Weights of a small transformer language model: 19 layers, 6.92M parameters.
Each number is 50 + 10 x the weight over its row's rms, rounded and kept within 0 to 99. Layers, rows and columns count from 0. The size before them is the row's rms in percent of the matrix's.

# layer 11 attention key, 128x160, rms 0.143, rows 98-127, columns 96-127
090:49 49 68 40 60 62 32 53 61 52 31 59 33 63 41 37 58 52 66 29 44 72 73 57 49 59 42 42 54 38 68 69
092:53 58 44 61 44 43 27 53 51 44 45 57 47 59 64 43 57 50 40 60 46 54 48 30 43 77 43 46 56 46 61 51
092:40 51 77 48 61 73 43 44 41 59 55 54 40 62 49 35 49 60 46 47 50 64 59 56 53 58 57 56 41 58 57 62
095:41 46 43 49 46 50 42 53 46 70 49 40 54 50 40 62 53 61 47 51 56 48 44 48 47 36 52 57 48 56 44 50
097:48 26 30 55 44 36 58 60 57 43 55 51 41 43 51 54 32 43 26 58 56 39 49 48 35 68 50 59 60 42 46 56
098:52 48 44 43 50 46 46 66 50 67 42 62 62 44 51 43 64 49 68 43 29 53 55 59 65 57 63 47 43 72 57 66
094:56 75 52 38 49 72 71 50 42 54 47 38 47 46 58 54 57 45 48 66 65 32 59 42 51 60 46 48 56 66 53 74
104:44 49 64 59 53 61 37 48 45 62 41 49 62 42 48 42 35 55 47 55 65 45 55 42 60 47 42 63 58 45 44 76
091:66 44 43 51 58 58 45 42 59 36 50 60 66 46 43 66 53 55 33 60 42 77 42 46 29 48 39 52 58 38 62 55
086:53 46 60 43 54 50 41 38 43 44 42 49 50 47 54 41 69 52 62 33 49 43 48 58 53 43 71 51 56 37 29 60
091:47 71 58 44 28 46 41 55 51 52 47 49 51 37 72 40 64 60 53 52 69 54 49 51 67 52 51 47 41 54 42 55
096:43 68 34 45 76 32 55 39 35 61 62 42 48 62 65 43 48 70 54 24 60 54 39 67 53 51 62 34 59 35 34 48
090:67 60 53 46 32 54 38 60 55 55 49 34 61 39 60 48 64 54 40 44 48 64 45 47 52 51 56 45 52 62 73 46
101:52 64 52 26 50 54 31 52 64 52 61 56 60 43 50 51 53 62 58 41 46 38 53 57 53 58 53 51 49 63 45 43
082:65 44 50 62 55 52 48 41 62 36 54 52 67 61 48 48 54 30 56 58 49 58 52 34 52 63 51 38 58 44 57 56
095:53 49 71 43 38 39 55 58 36 61 64 43 56 35 56 41 38 50 35 39 43 52 31 34 55 61 49 56 68 43 69 48
094:39 55 68 63 49 42 49 41 52 51 55 43 58 52 48 61 56 36 68 56 44 54 57 45 60 47 38 59 75 29 58 70
090:54 73 52 27 62 58 47 45 44 52 49 39 57 49 54 51 52 52 51 44 47 59 34 59 51 49 49 50 56 53 62 49
084:51 44 58 58 41 56 63 59 49 45 61 72 61 55 56 45 48 69 49 59 42 53 41 45 50 30 42 52 44 48 43 56
088:46 30 59 45 58 45 35 59 41 53 42 48 43 66 67 44 56 63 52 52 59 36 33 44 45 52 50 41 59 30 67 51
089:46 46 27 40 67 51 55 42 51 62 49 40 56 45 40 53 44 51 57 67 55 61 67 46 49 54 58 54 56 65 49 33
102:37 62 55 57 59 47 40 39 56 68 71 54 59 51 67 40 53 46 54 55 41 44 50 49 53 51 49 65 52 50 41 53
084:40 57 42 53 66 57 66 77 28 53 43 53 53 57 41 41 55 29 51 48 63 66 45 39 54 58 45 35 58 45 50 57
086:46 45 25 62 59 52 51 48 55 48 46 66 42 33 37 57 55 74 54 20 69 41 38 46 39 53 37 55 38 52 64 60
090:43 46 48 63 50 45 42 32 48 50 53 49 48 52 48 60 56 58 64 57 48 56 52 51 47 62 43 58 62 42 70 37
092:52 57 46 69 59 56 38 62 41 63 45 57 38 32 47 39 49 59 58 37 48 43 63 51 62 44 63 49 49 27 53 58
100:45 42 75 48 41 44 56 41 39 72 51 38 47 57 48 53 52 46 64 62 49 57 42 48 60 40 36 57 55 52 51 59
089:64 55 52 62 51 59 47 44 49 37 47 36 57 62 48 45 53 56 31 56 63 56 51 34 48 42 40 36 51 55 28 54
102:42 22 44 50 32 52 54 54 69 27 50 52 40 61 37 43 38 56 41 46 46 46 38 60 29 60 59 55 47 57 42 46
090:38 36 48 42 52 62 58 45 77 58 64 62 47 49 68 54 50 51 37 48 49 43 43 46 30 37 44 47 59 51 45 50
# layer 11 attention query, 128x160, rms 0.142, rows 99-127, columns 96-127
100:68 30 45 52 50 47 37 61 50 56 50 64 45 40 45 52 54 46 70 49 51 26 44 64 63 58 49 47 54 53 50 38
143:50 41 59 44 41 62 51 47 69 54 57 30 44 40 23 54 61 38 65 52 28 38 61 65 53 56 56 38 51 49 54 57
094:38 43 44 48 57 60 55 60 33 56 45 55 43 60 51 63 57 37 71 46 49 47 62 61 32 68 78 55 59 69 36 64
110:62 44 53 45 74 42 42 52 57 40 57 61 51 61 49 56 37 53 53 53 57 63 45 50 58 38 53 53 39 36 52 61
101:40 52 35 49 49 48 65 34 38 47 62 31 55 45 59 57 44 56 50 48 50 45 73 49 49 43 56 39 54 41 48 68
106:48 41 59 49 61 60 42 39 47 63 34 58 50 47 58 48 60 27 57 43 66 26 37 48 47 66 45 61 50 50 58 51
117:51 50 38 58 61 48 39 60 48 62 42 59 67 62 57 46 34 59 43 58 49 50 46 44 60 51 44 48 46 31 42 37
094:44 51 59 38 57 43 41 49 51 48 37 51 62 34 61 41 56 38 52 46 54 71 37 44 51 42 48 50 36 51 65 40
088:46 42 29 34 41 50 60 50 36 51 59 59 45 50 49 48 57 47 39 71 43 47 43 65 57 63 54 47 62 55 42 48
098:59 42 61 66 33 53 46 63 52 37 48 48 42 33 58 41 58 53 49 71 55 37 63 49 34 52 47 54 61 42 31 63
097:43 68 49 67 71 50 55 53 36 52 55 59 45 56 62 74 52 61 58 41 39 65 64 50 35 42 58 57 35 45 57 72
097:64 61 59 67 45 35 39 63 48 45 36 47 51 53 57 53 50 47 58 40 56 50 55 42 53 48 48 55 54 62 36 35
089:42 61 53 45 51 47 34 37 62 52 60 48 34 48 46 65 50 39 60 55 41 54 52 23 44 54 52 43 50 35 41 46
086:53 61 57 48 51 45 45 51 55 61 62 63 46 41 43 39 45 53 44 41 68 49 37 42 58 32 50 49 46 51 48 39
113:49 36 49 67 66 61 32 49 40 37 58 49 47 54 49 59 48 59 56 43 53 60 61 42 41 41 59 60 41 49 57 53
099:50 58 57 52 49 33 51 31 45 70 72 53 55 39 49 43 54 36 27 50 50 46 59 46 45 55 59 45 48 45 70 54
087:54 42 58 38 53 59 49 56 44 40 53 53 47 41 69 52 61 48 57 47 49 47 52 51 58 52 62 43 50 60 58 48
086:58 44 41 52 56 54 48 47 45 45 59 45 56 36 46 49 41 59 48 55 37 43 51 35 42 59 60 36 49 47 47 67
104:53 49 44 67 44 53 40 32 53 43 43 53 50 65 55 61 55 50 71 47 42 56 59 80 50 47 52 48 31 52 67 65
091:48 52 50 44 51 32 73 42 61 54 43 37 55 56 55 51 62 39 39 38 27 57 47 66 55 48 36 48 53 54 53 33
095:62 61 41 45 52 41 46 55 51 33 55 59 70 43 32 51 41 53 32 57 37 63 58 39 67 48 58 32 69 54 57 54
088:50 43 56 43 48 33 52 55 67 67 46 55 41 52 62 53 57 30 42 45 55 45 52 56 48 64 37 61 41 52 37 59
120:51 52 37 56 57 51 26 56 30 39 54 58 37 46 57 64 44 68 47 66 59 63 30 26 46 44 68 44 32 37 54 48
090:50 52 58 39 40 40 45 51 40 44 33 70 48 54 29 53 46 47 26 51 55 43 58 56 39 40 55 61 36 54 33 47
094:40 48 55 68 39 51 61 52 46 40 51 37 39 53 53 62 52 60 55 62 47 38 48 49 48 47 53 61 52 42 32 59
107:34 47 55 48 41 52 44 38 76 52 54 57 56 53 38 37 54 45 45 43 45 45 53 62 34 68 42 50 53 53 42 50
105:61 61 36 49 65 70 46 46 48 48 60 59 50 67 60 61 40 44 63 48 53 42 39 34 53 42 36 61 27 47 56 42
109:46 44 36 53 63 55 34 36 45 47 44 54 43 68 64 50 53 57 54 35 55 54 47 37 47 35 54 53 57 48 58 50
085:44 48 40 54 32 55 56 44 67 46 38 41 50 54 63 55 58 58 42 50 57 41 37 60 50 29 48 39 39 46 57 61
# layer 11 attention value, 128x160, rms 0.148, rows 64-127, columns 96-127
094:47 67 47 55 38 57 56 52 36 55 40 54 66 59 48 52 61 48 55 43 40 45 52 54 30 51 65 46 50 68 52 44
090:56 59 41 50 52 42 49 57 46 57 42 63 51 60 62 50 59 43 50 44 51 54 36 44 57 42 36 49 48 54 35 60
091:63 35 57 65 36 82 49 56 34 58 47 56 55 52 49 58 54 50 42 37 61 41 47 39 52 37 69 50 43 42 51 43
097:52 58 48 56 55 49 27 46 25 51 51 49 43 41 50 50 49 63 50 45 52 39 50 49 50 34 55 44 43 53 58 45
099:42 37 45 62 56 40 44 47 43 59 68 57 53 40 63 60 46 44 53 51 53 41 65 50 67 70 48 44 39 54 36 41
112:66 50 45 58 47 40 53 59 45 36 43 59 34 50 61 81 58 67 49 27 33 56 46 52 53 58 50 57 42 52 37 56
104:74 29 44 47 16 48 53 41 45 47 58 47 53 49 62 66 47 54 39 46 57 57 57 42 51 35 69 59 39 45 47 43
104:32 37 48 35 54 59 62 43 66 47 48 57 52 69 34 48 50 42 39 57 54 53 39 59 36 56 37 59 52 47 43 40
100:42 69 45 35 54 60 53 32 39 41 22 46 50 60 45 34 62 56 48 48 49 50 33 46 41 38 60 50 33 44 46 62
095:65 46 22 47 54 63 38 42 52 55 57 37 39 54 67 70 48 52 52 47 50 61 42 52 40 50 56 46 54 59 48 40
078:37 65 65 55 67 23 37 62 42 50 64 65 54 44 59 56 46 49 52 58 38 58 53 56 58 45 55 54 59 55 58 50
095:56 45 48 65 65 44 42 57 43 51 63 39 50 32 41 42 47 63 25 58 50 55 51 60 56 49 59 37 46 67 51 43
102:50 55 62 53 48 59 62 58 40 36 56 39 45 43 33 32 52 54 51 39 59 42 59 51 48 56 53 52 39 46 52 47
091:52 49 56 51 48 52 44 36 51 44 49 41 59 64 43 55 58 61 44 50 61 56 59 39 53 59 50 56 51 45 46 44
103:53 61 54 41 49 49 46 58 34 33 67 46 48 49 67 49 31 51 49 44 47 69 42 51 55 53 56 60 36 66 64 47
103:50 44 41 46 52 58 43 29 41 44 44 43 52 49 52 35 47 36 50 40 41 56 58 83 55 63 34 46 50 55 28 44
101:49 59 42 51 44 46 49 67 30 47 57 33 40 48 36 33 37 60 46 29 35 58 41 61 50 31 44 52 59 53 61 65
108:43 69 45 40 53 46 55 43 45 60 41 51 43 24 61 54 43 29 51 50 55 29 49 42 57 51 40 49 40 46 54 44
108:47 51 35 59 53 54 52 52 42 59 57 41 48 56 46 51 46 54 55 50 42 54 66 57 58 64 52 43 62 39 48 53
093:40 35 52 58 47 54 60 53 42 48 51 49 44 50 36 34 35 42 69 53 48 79 58 48 55 57 32 55 49 34 40 52
106:68 47 31 49 60 49 49 59 48 54 39 46 45 49 52 62 44 48 45 46 40 54 51 45 57 46 56 70 43 40 55 65
091:50 56 62 53 46 44 46 55 40 60 50 57 44 47 41 43 46 35 54 66 53 50 49 52 42 53 43 34 45 38 51 53
102:39 43 61 48 65 43 63 40 72 59 50 37 41 39 55 70 49 40 57 43 45 55 58 63 53 40 47 47 43 47 52 31
093:51 47 56 54 57 43 53 51 38 54 62 45 59 56 38 54 51 34 32 54 54 49 40 66 44 50 61 42 57 53 45 63
106:51 54 60 63 40 39 31 45 65 55 54 52 39 46 48 48 38 63 60 58 61 42 55 38 59 46 51 30 49 42 56 54
100:38 36 50 58 47 58 54 40 63 64 51 47 46 34 63 62 55 67 55 59 48 55 48 63 66 41 35 52 44 63 70 43
088:44 47 50 59 61 67 50 75 40 60 51 45 67 46 46 53 49 48 52 68 54 62 57 52 51 63 50 31 50 43 45 55
093:48 54 41 52 36 47 66 70 58 65 41 40 56 57 52 51 49 70 55 51 60 59 59 51 34 45 58 66 52 28 63 58
088:40 62 41 62 42 65 44 51 45 54 51 40 48 60 47 48 34 51 50 69 60 48 54 25 38 35 33 45 43 33 70 56
096:33 41 51 28 48 47 48 44 40 54 50 48 50 58 50 58 45 53 38 49 53 66 49 56 42 40 39 38 49 45 41 64
097:41 49 53 44 57 47 55 56 46 39 45 44 65 62 43 58 56 50 52 49 49 36 67 54 54 64 36 49 72 48 58 50
091:46 43 55 52 50 53 44 60 62 55 61 52 69 54 40 36 51 45 49 50 58 43 44 35 50 63 45 75 44 39 40 51
112:42 47 45 37 49 58 51 47 53 47 45 70 57 47 50 54 38 47 58 47 66 27 56 44 47 48 28 59 39 45 55 44
091:54 62 47 52 60 39 59 50 61 50 55 58 35 50 45 43 57 48 50 51 53 47 48 38 68 33 58 42 54 35 63 54
099:38 44 53 57 50 51 42 33 28 31 56 35 45 42 43 57 51 47 47 61 54 51 40 61 46 59 48 38 59 59 43 48
093:49 45 27 41 44 50 41 54 51 47 53 45 45 56 59 65 52 50 39 49 33 50 56 37 47 60 43 36 55 57 58 65
095:63 42 34 38 41 71 26 53 48 63 42 72 60 62 48 55 47 61 51 45 47 65 42 47 61 52 52 59 51 54 49 48
095:54 59 38 73 72 52 47 55 56 52 46 44 51 57 63 57 38 51 60 50 50 53 57 42 56 45 47 45 43 67 45 49
102:58 53 41 53 51 51 54 45 44 57 45 55 55 43 52 49 39 47 55 29 47 58 47 44 55 38 51 57 50 51 48 44
110:60 55 41 44 53 48 65 49 65 52 47 42 36 48 72 50 71 36 46 45 47 42 45 49 48 39 32 53 58 47 28 34
096:24 39 57 45 44 61 74 57 49 54 42 41 47 51 42 59 51 43 51 56 58 56 49 38 44 51 50 50 57 23 50 45
094:49 55 63 53 52 48 41 57 36 59 45 65 50 48 60 24 46 56 57 44 39 57 66 38 52 61 47 38 57 76 49 44
102:38 39 50 64 58 66 34 51 56 72 53 51 51 51 42 43 45 51 57 45 41 41 56 45 57 64 56 37 41 41 63 51
088:39 29 47 25 34 35 41 54 45 57 55 48 52 54 54 42 48 58 48 32 37 44 49 48 41 64 52 50 41 58 35 64
101:50 52 51 45 54 45 50 53 44 48 49 59 45 30 64 65 67 37 55 56 64 40 56 60 52 43 50 54 28 52 53 42
098:67 53 42 49 43 51 37 60 63 37 40 58 49 46 68 45 67 67 56 51 49 33 47 40 67 46 40 52 48 50 66 41
104:44 43 50 49 60 50 62 59 56 47 43 42 28 40 56 36 66 45 43 56 48 51 54 53 54 56 52 33 49 53 49 36
112:53 54 20 58 51 54 60 47 54 55 36 55 60 44 57 58 51 45 67 39 51 39 40 39 52 52 63 53 31 29 60 51
099:53 49 48 36 49 48 40 51 37 36 55 52 38 59 43 62 57 45 55 50 36 55 37 53 65 40 49 50 57 55 51 39
101:31 51 68 40 43 50 66 55 43 52 52 39 59 61 35 62 51 41 36 38 27 66 44 40 50 43 52 48 53 47 49 37
103:52 51 37 52 45 45 51 45 35 46 56 37 48 59 60 57 57 49 52 60 56 55 52 58 44 61 47 50 57 57 33 55
086:46 55 41 54 57 40 53 27 44 53 48 39 58 42 47 46 48 55 41 50 52 38 46 47 47 56 60 32 42 46 55 44
099:48 59 42 39 41 64 58 38 57 45 45 60 61 44 49 51 47 29 60 55 66 41 37 49 45 35 51 38 43 57 44 48
090:47 37 63 64 45 52 51 53 50 67 56 50 34 53 53 52 63 50 75 42 52 52 69 64 55 41 41 50 38 37 43 53
104:59 45 35 51 34 42 43 65 46 46 49 41 46 42 63 30 46 38 43 52 38 56 54 51 51 48 57 36 44 43 34 46
086:53 45 49 57 53 66 40 43 57 60 49 59 50 47 38 38 48 53 54 33 61 32 51 42 47 51 47 52 37 37 46 48
090:51 47 42 47 57 37 38 49 60 48 45 65 54 38 45 43 62 34 45 57 49 57 33 50 54 50 53 53 48 51 41 64
099:64 64 44 53 46 34 60 62 55 50 80 69 53 52 43 38 46 51 50 44 55 40 31 44 48 33 44 43 46 40 69 51
104:57 52 68 53 43 52 50 42 52 45 54 57 40 36 51 44 49 52 60 59 40 48 49 55 51 45 37 63 45 45 33 60
112:55 45 48 46 39 53 43 47 58 40 55 56 48 75 46 60 45 55 29 52 70 54 64 42 50 57 41 47 47 47 42 45
106:49 56 53 28 54 46 49 61 60 56 56 51 67 53 59 47 51 57 48 53 41 22 42 51 60 55 59 64 38 33 34 44
095:61 43 44 62 39 46 42 46 57 51 47 68 41 54 53 56 55 42 34 47 48 54 54 54 60 45 46 54 36 71 59 40
083:45 72 55 59 56 60 57 43 43 80 45 42 46 55 41 52 52 49 56 58 49 55 36 51 45 43 45 45 36 51 65 45
110:53 37 57 57 32 65 41 41 46 27 53 64 36 51 60 69 59 63 45 51 49 41 34 52 65 49 54 49 46 53 53 48
# layer 11 attention output (transposed), 128x160, rms 0.189, rows 64-127, columns 96-127
097:36 35 51 39 60 49 61 44 58 54 58 48 53 60 46 49 53 60 34 43 66 58 39 49 57 48 31 62 44 45 46 50
095:38 44 56 51 63 52 45 53 43 45 72 44 45 56 36 44 40 62 42 30 57 44 64 64 57 62 69 47 40 53 65 34
098:57 39 54 43 74 40 47 55 56 60 56 50 39 47 41 49 57 53 39 66 45 56 61 51 31 55 34 37 58 56 45 53
100:51 45 48 48 37 56 57 58 48 62 49 47 47 53 51 39 53 61 49 49 48 55 65 55 64 57 60 53 60 52 44 41
104:51 53 57 33 62 58 56 37 46 43 41 58 42 58 55 54 49 26 54 40 62 79 39 60 50 54 48 45 55 47 60 56
116:46 65 43 50 51 62 42 49 54 55 59 59 70 60 59 36 49 47 32 64 62 50 48 43 43 55 55 53 50 41 46 50
112:38 52 35 49 77 44 53 40 53 73 55 58 39 55 25 41 47 50 42 59 46 43 46 50 55 41 48 55 63 54 34 67
106:54 48 57 65 31 53 39 56 39 59 41 42 57 28 58 51 53 42 46 51 60 47 41 21 42 51 52 63 39 50 41 74
100:43 30 32 58 33 19 43 66 52 54 56 60 55 38 41 43 44 47 36 39 53 48 57 62 35 66 41 50 51 40 41 51
105:43 60 64 42 52 51 60 44 57 44 60 48 50 38 34 24 45 60 47 53 36 52 46 48 53 61 53 56 47 32 56 53
089:60 51 42 25 41 63 49 46 65 62 56 53 50 61 59 26 46 54 50 35 41 49 35 53 68 40 47 41 57 57 68 55
103:64 45 48 59 64 67 72 52 59 64 44 63 38 51 62 58 54 44 50 37 59 57 53 43 62 48 52 64 51 45 46 67
110:45 37 44 65 55 56 49 49 41 67 55 52 52 51 57 49 55 38 33 63 46 43 53 42 39 41 44 36 59 58 37 45
099:41 51 42 37 52 55 50 46 60 40 62 67 50 42 44 45 37 67 45 60 55 49 47 66 59 38 59 64 71 54 53 44
109:44 35 40 65 48 60 59 56 44 54 33 49 43 51 30 37 62 49 51 64 49 39 56 54 50 58 42 64 41 36 43 58
114:60 64 56 52 54 46 24 58 48 49 54 69 36 56 40 64 52 53 40 58 60 53 35 35 54 52 43 58 54 52 62 41
110:54 46 63 51 51 61 60 50 58 47 57 51 51 55 46 56 56 50 54 70 39 45 62 33 59 61 61 56 44 45 34 41
120:43 47 57 62 57 50 50 45 58 41 67 57 49 48 46 62 41 52 49 50 60 47 53 48 54 55 58 41 45 36 41 43
109:39 41 54 58 40 58 42 45 41 50 46 43 44 62 49 64 52 46 55 42 58 45 49 42 27 48 47 73 36 62 29 38
103:68 67 39 49 42 43 47 52 66 48 46 56 61 43 47 63 42 54 40 37 46 43 47 47 55 60 47 53 62 63 35 54
113:28 61 49 64 39 63 41 43 40 46 62 57 57 66 24 39 47 61 53 34 49 37 61 46 23 50 40 47 53 55 35 50
104:51 49 42 53 52 52 42 64 38 58 43 53 65 44 55 45 34 63 58 51 53 33 51 53 65 52 42 53 53 61 56 66
101:53 39 42 42 43 52 47 53 39 47 59 59 56 59 59 62 46 36 37 61 47 42 48 25 51 57 54 64 60 30 45 66
095:40 52 50 64 56 44 48 51 49 56 47 50 37 52 56 49 58 63 66 50 59 53 66 38 62 33 30 50 49 50 50 35
115:45 56 50 60 56 66 57 58 28 47 50 70 61 53 58 65 47 58 42 49 37 42 62 61 56 55 64 60 47 64 34 48
104:59 53 61 39 59 37 56 61 52 46 59 67 50 56 47 57 48 25 43 56 44 60 51 45 54 67 36 54 33 47 57 51
104:34 39 48 41 36 34 41 29 67 40 45 47 65 50 53 42 44 31 39 27 48 33 31 38 39 49 31 39 45 55 47 44
096:50 59 55 51 62 54 43 43 44 58 66 37 54 44 53 61 66 64 56 39 36 35 68 49 58 42 54 46 51 60 44 58
100:48 35 49 52 54 32 57 55 66 44 55 53 62 38 53 53 57 50 62 35 35 35 56 51 54 46 50 46 49 54 43 34
099:43 69 41 46 51 57 47 61 53 59 40 70 55 47 51 30 40 57 54 44 61 49 51 56 78 39 59 59 68 58 63 23
102:48 58 44 52 53 48 42 47 73 57 43 43 47 53 43 38 29 56 51 47 40 39 45 46 56 09 56 61 55 48 50 32
096:47 48 38 59 67 44 48 40 38 58 64 35 30 57 50 64 60 52 62 43 47 56 55 44 54 36 56 42 49 53 53 57
106:40 59 64 54 53 48 56 55 47 43 54 40 38 42 65 68 54 56 62 61 33 67 56 54 63 59 71 31 42 44 60 57
097:42 46 62 62 39 50 63 46 61 51 42 47 43 47 53 36 65 28 40 61 41 48 61 38 42 39 40 42 49 57 31 48
099:62 56 49 49 43 38 52 55 68 80 30 64 47 43 45 40 42 44 52 50 44 53 37 42 60 49 43 54 47 47 48 31
098:48 54 66 39 53 57 53 40 57 40 57 41 60 49 57 34 46 51 49 56 49 52 51 79 62 61 66 35 45 46 71 39
105:46 42 58 51 45 31 58 57 41 50 46 60 28 54 52 48 49 50 30 58 46 53 57 48 47 49 62 43 59 52 33 42
097:52 45 49 37 41 54 46 45 70 36 37 57 49 48 44 39 59 50 36 35 49 63 46 57 50 57 50 37 63 54 73 53
101:60 41 55 60 46 55 38 53 46 53 66 49 51 34 49 48 47 63 48 58 49 41 58 36 39 60 44 58 51 43 45 66
113:48 38 54 45 45 62 43 42 42 36 58 46 54 42 43 50 41 71 55 70 44 60 30 50 45 61 71 47 48 39 55 48
100:52 50 48 42 38 49 33 44 46 57 56 52 52 55 51 57 47 46 37 51 56 52 48 41 49 35 47 65 72 49 34 47
105:52 67 62 43 51 47 48 58 66 41 51 51 51 52 42 65 62 37 46 41 71 67 45 72 65 51 49 52 38 44 42 55
114:53 55 38 45 33 44 44 48 52 39 49 52 65 48 50 52 60 54 60 58 51 55 48 64 55 40 68 53 40 64 32 27
096:60 50 55 56 52 47 68 57 51 43 49 53 70 49 44 50 44 48 45 58 53 46 41 50 38 52 56 35 71 42 50 61
117:41 48 52 55 66 54 44 45 43 49 67 49 42 63 58 56 54 58 65 55 41 46 58 38 75 35 39 48 52 40 58 58
106:35 40 67 49 52 43 68 60 29 53 74 54 46 59 47 53 41 39 54 64 42 52 70 51 37 61 60 51 32 66 46 59
111:58 58 47 44 51 43 41 67 59 41 43 54 53 50 37 54 37 56 36 46 42 64 41 43 52 52 57 49 49 51 42 50
122:51 49 68 56 49 49 52 53 41 49 68 45 50 37 40 48 57 62 45 51 49 45 73 48 17 38 30 40 58 55 45 47
106:59 45 34 52 38 61 60 51 56 55 30 54 38 46 49 34 46 58 55 64 63 45 59 45 51 46 55 47 36 64 59 45
112:60 52 44 36 44 49 51 48 69 56 44 47 60 52 51 33 43 63 47 49 54 20 54 49 48 35 52 45 57 45 49 25
100:61 49 36 42 72 52 40 43 43 43 44 61 43 55 32 46 52 52 53 47 50 54 52 45 45 49 62 66 41 50 57 29
093:35 59 50 61 66 56 33 42 49 57 48 46 33 47 53 56 41 36 57 46 64 42 39 48 34 53 53 72 56 35 37 52
106:46 25 49 47 56 29 47 49 45 53 51 59 53 36 48 48 54 31 37 46 66 54 67 37 50 56 44 52 46 48 49 46
096:40 43 45 53 54 48 23 58 35 29 58 41 43 54 43 69 59 54 49 53 42 50 33 47 56 47 39 43 68 59 40 35
111:42 47 50 34 81 45 45 39 54 57 59 47 44 35 39 53 57 47 52 41 40 46 49 34 51 63 40 63 42 51 56 48
089:45 49 36 56 59 52 27 44 45 49 49 48 67 19 49 62 55 52 44 50 40 49 53 49 48 51 58 56 60 37 48 46
097:52 47 51 36 56 43 55 51 61 44 35 57 53 32 58 48 39 57 64 48 54 63 51 36 73 46 49 32 51 40 63 53
106:44 33 49 44 57 56 66 33 49 37 39 37 63 40 48 31 56 44 54 42 50 59 68 58 49 62 42 41 47 61 60 63
112:47 49 35 54 68 56 36 63 33 56 38 54 41 45 55 75 51 42 48 72 56 56 46 34 61 60 52 55 50 59 47 57
130:38 65 49 59 63 41 61 53 46 65 43 49 45 51 63 57 67 52 49 48 30 43 50 53 44 28 65 55 42 58 42 59
112:47 51 50 53 46 51 39 49 31 44 46 53 39 35 36 67 41 62 49 57 33 54 52 35 41 34 58 37 46 54 47 53
104:42 58 49 34 48 60 54 46 59 45 62 39 68 72 43 33 53 66 47 45 52 56 43 58 62 47 42 37 58 37 48 65
087:61 39 41 53 36 45 44 45 55 30 49 41 45 40 38 35 60 43 42 49 60 53 60 60 58 68 41 69 64 47 50 51
114:54 47 53 54 59 42 52 69 54 50 34 47 53 69 42 47 41 41 59 66 48 69 51 64 35 64 53 60 45 50 48 60
# layer 11 MLP up, 640x160, rms 0.244, rows 0-13, columns 96-127
100:52 51 46 51 37 46 56 56 49 54 45 43 55 36 52 35 65 57 63 35 38 58 45 73 37 68 47 39 45 63 59 34
110:49 62 25 54 43 47 49 41 55 60 44 59 40 80 48 60 41 59 56 31 54 44 32 49 50 52 54 15 61 46 50 70
108:45 40 26 43 36 55 45 55 45 54 52 46 47 44 44 64 57 45 50 61 42 41 59 51 49 52 44 75 50 58 41 53
104:48 38 58 44 68 43 51 49 55 39 61 33 54 71 65 38 67 66 39 54 30 49 57 53 51 57 38 64 63 50 38 47
093:44 44 45 60 54 58 55 43 52 47 36 39 44 53 50 61 57 48 44 48 56 50 37 57 36 54 40 55 51 53 40 62
098:45 62 45 42 51 67 72 56 63 49 49 42 44 54 66 52 53 46 57 58 48 29 42 59 37 57 37 54 60 34 67 59
103:45 68 62 43 32 48 63 38 57 60 39 43 48 58 54 49 59 61 61 72 58 44 66 57 41 55 55 40 47 42 51 44
100:63 51 60 70 52 50 55 53 31 53 56 47 49 50 59 60 50 36 48 40 52 47 67 64 35 46 42 46 56 58 42 58
108:46 61 67 52 46 64 56 46 38 58 37 57 54 46 35 51 57 55 24 34 56 52 51 52 52 51 34 64 48 69 38 52
107:47 38 58 52 52 45 37 43 52 29 58 58 55 60 44 52 56 57 64 38 52 45 44 32 51 62 32 48 26 50 57 51
104:54 58 67 27 31 57 42 38 43 38 47 47 31 63 62 51 63 52 35 49 42 42 53 48 51 60 50 43 55 43 46 55
107:66 68 55 47 48 60 61 58 41 63 61 48 44 58 52 48 49 36 61 28 53 51 51 42 45 63 38 63 48 59 46 42
099:53 46 43 52 49 55 51 50 33 52 70 31 56 46 53 40 51 53 48 23 60 48 78 67 44 53 58 39 51 57 50 72
101:54 43 44 57 46 37 53 72 59 57 34 64 47 38 38 34 58 65 50 45 64 52 55 57 41 48 41 45 57 49 44 54
# layer 11 MLP down (transposed), 640x160, rms 0.25, rows 0-12, columns 96-127
102:44 51 37 30 47 63 35 56 75 50 37 55 28 45 45 53 43 52 57 51 55 41 47 43 54 35 60 45 51 51 57 48
107:54 42 49 66 33 68 44 65 55 53 52 76 59 44 48 49 42 57 45 53 42 31 47 48 59 53 48 47 54 43 45 48
105:38 46 42 58 34 38 57 52 52 46 47 45 44 46 45 46 64 37 42 37 41 35 53 62 51 51 41 53 55 56 27 56
105:48 52 39 63 45 47 63 57 58 37 51 61 53 47 53 36 47 45 60 44 63 69 73 44 51 54 50 45 44 53 45 42
098:48 66 54 42 37 43 46 46 40 58 65 57 56 62 28 43 48 43 38 38 43 42 40 43 69 62 45 45 53 61 51 66
102:55 17 44 34 37 41 34 52 64 52 39 42 55 53 53 38 68 41 41 22 35 50 50 49 31 42 37 43 44 48 42 44
098:53 47 45 64 48 26 49 68 52 48 63 54 49 65 53 73 55 57 44 51 72 48 52 39 27 49 46 61 54 46 63 52
091:50 56 63 53 60 37 51 44 55 46 50 50 50 49 49 32 48 56 43 36 62 60 65 66 58 50 48 53 51 54 43 41
104:63 41 54 50 41 67 35 38 56 60 54 43 51 39 40 57 49 48 56 68 29 60 47 38 37 46 74 55 45 55 54 55
103:40 30 60 41 49 55 68 55 49 53 53 56 31 21 45 29 48 59 63 63 40 49 50 56 73 52 41 37 46 53 29 62
103:44 59 68 37 54 55 35 62 51 44 33 48 72 58 53 59 48 63 44 54 58 59 64 54 49 40 55 44 48 57 58 41
106:47 46 44 60 53 59 46 39 60 40 45 66 50 59 46 59 44 52 31 47 43 54 48 56 35 64 60 42 45 50 55 43
102:52 78 63 52 59 44 57 50 47 54 34 43 53 56 43 41 58 65 39 53 56 40 61 52 61 51 64 57 43 66 45 48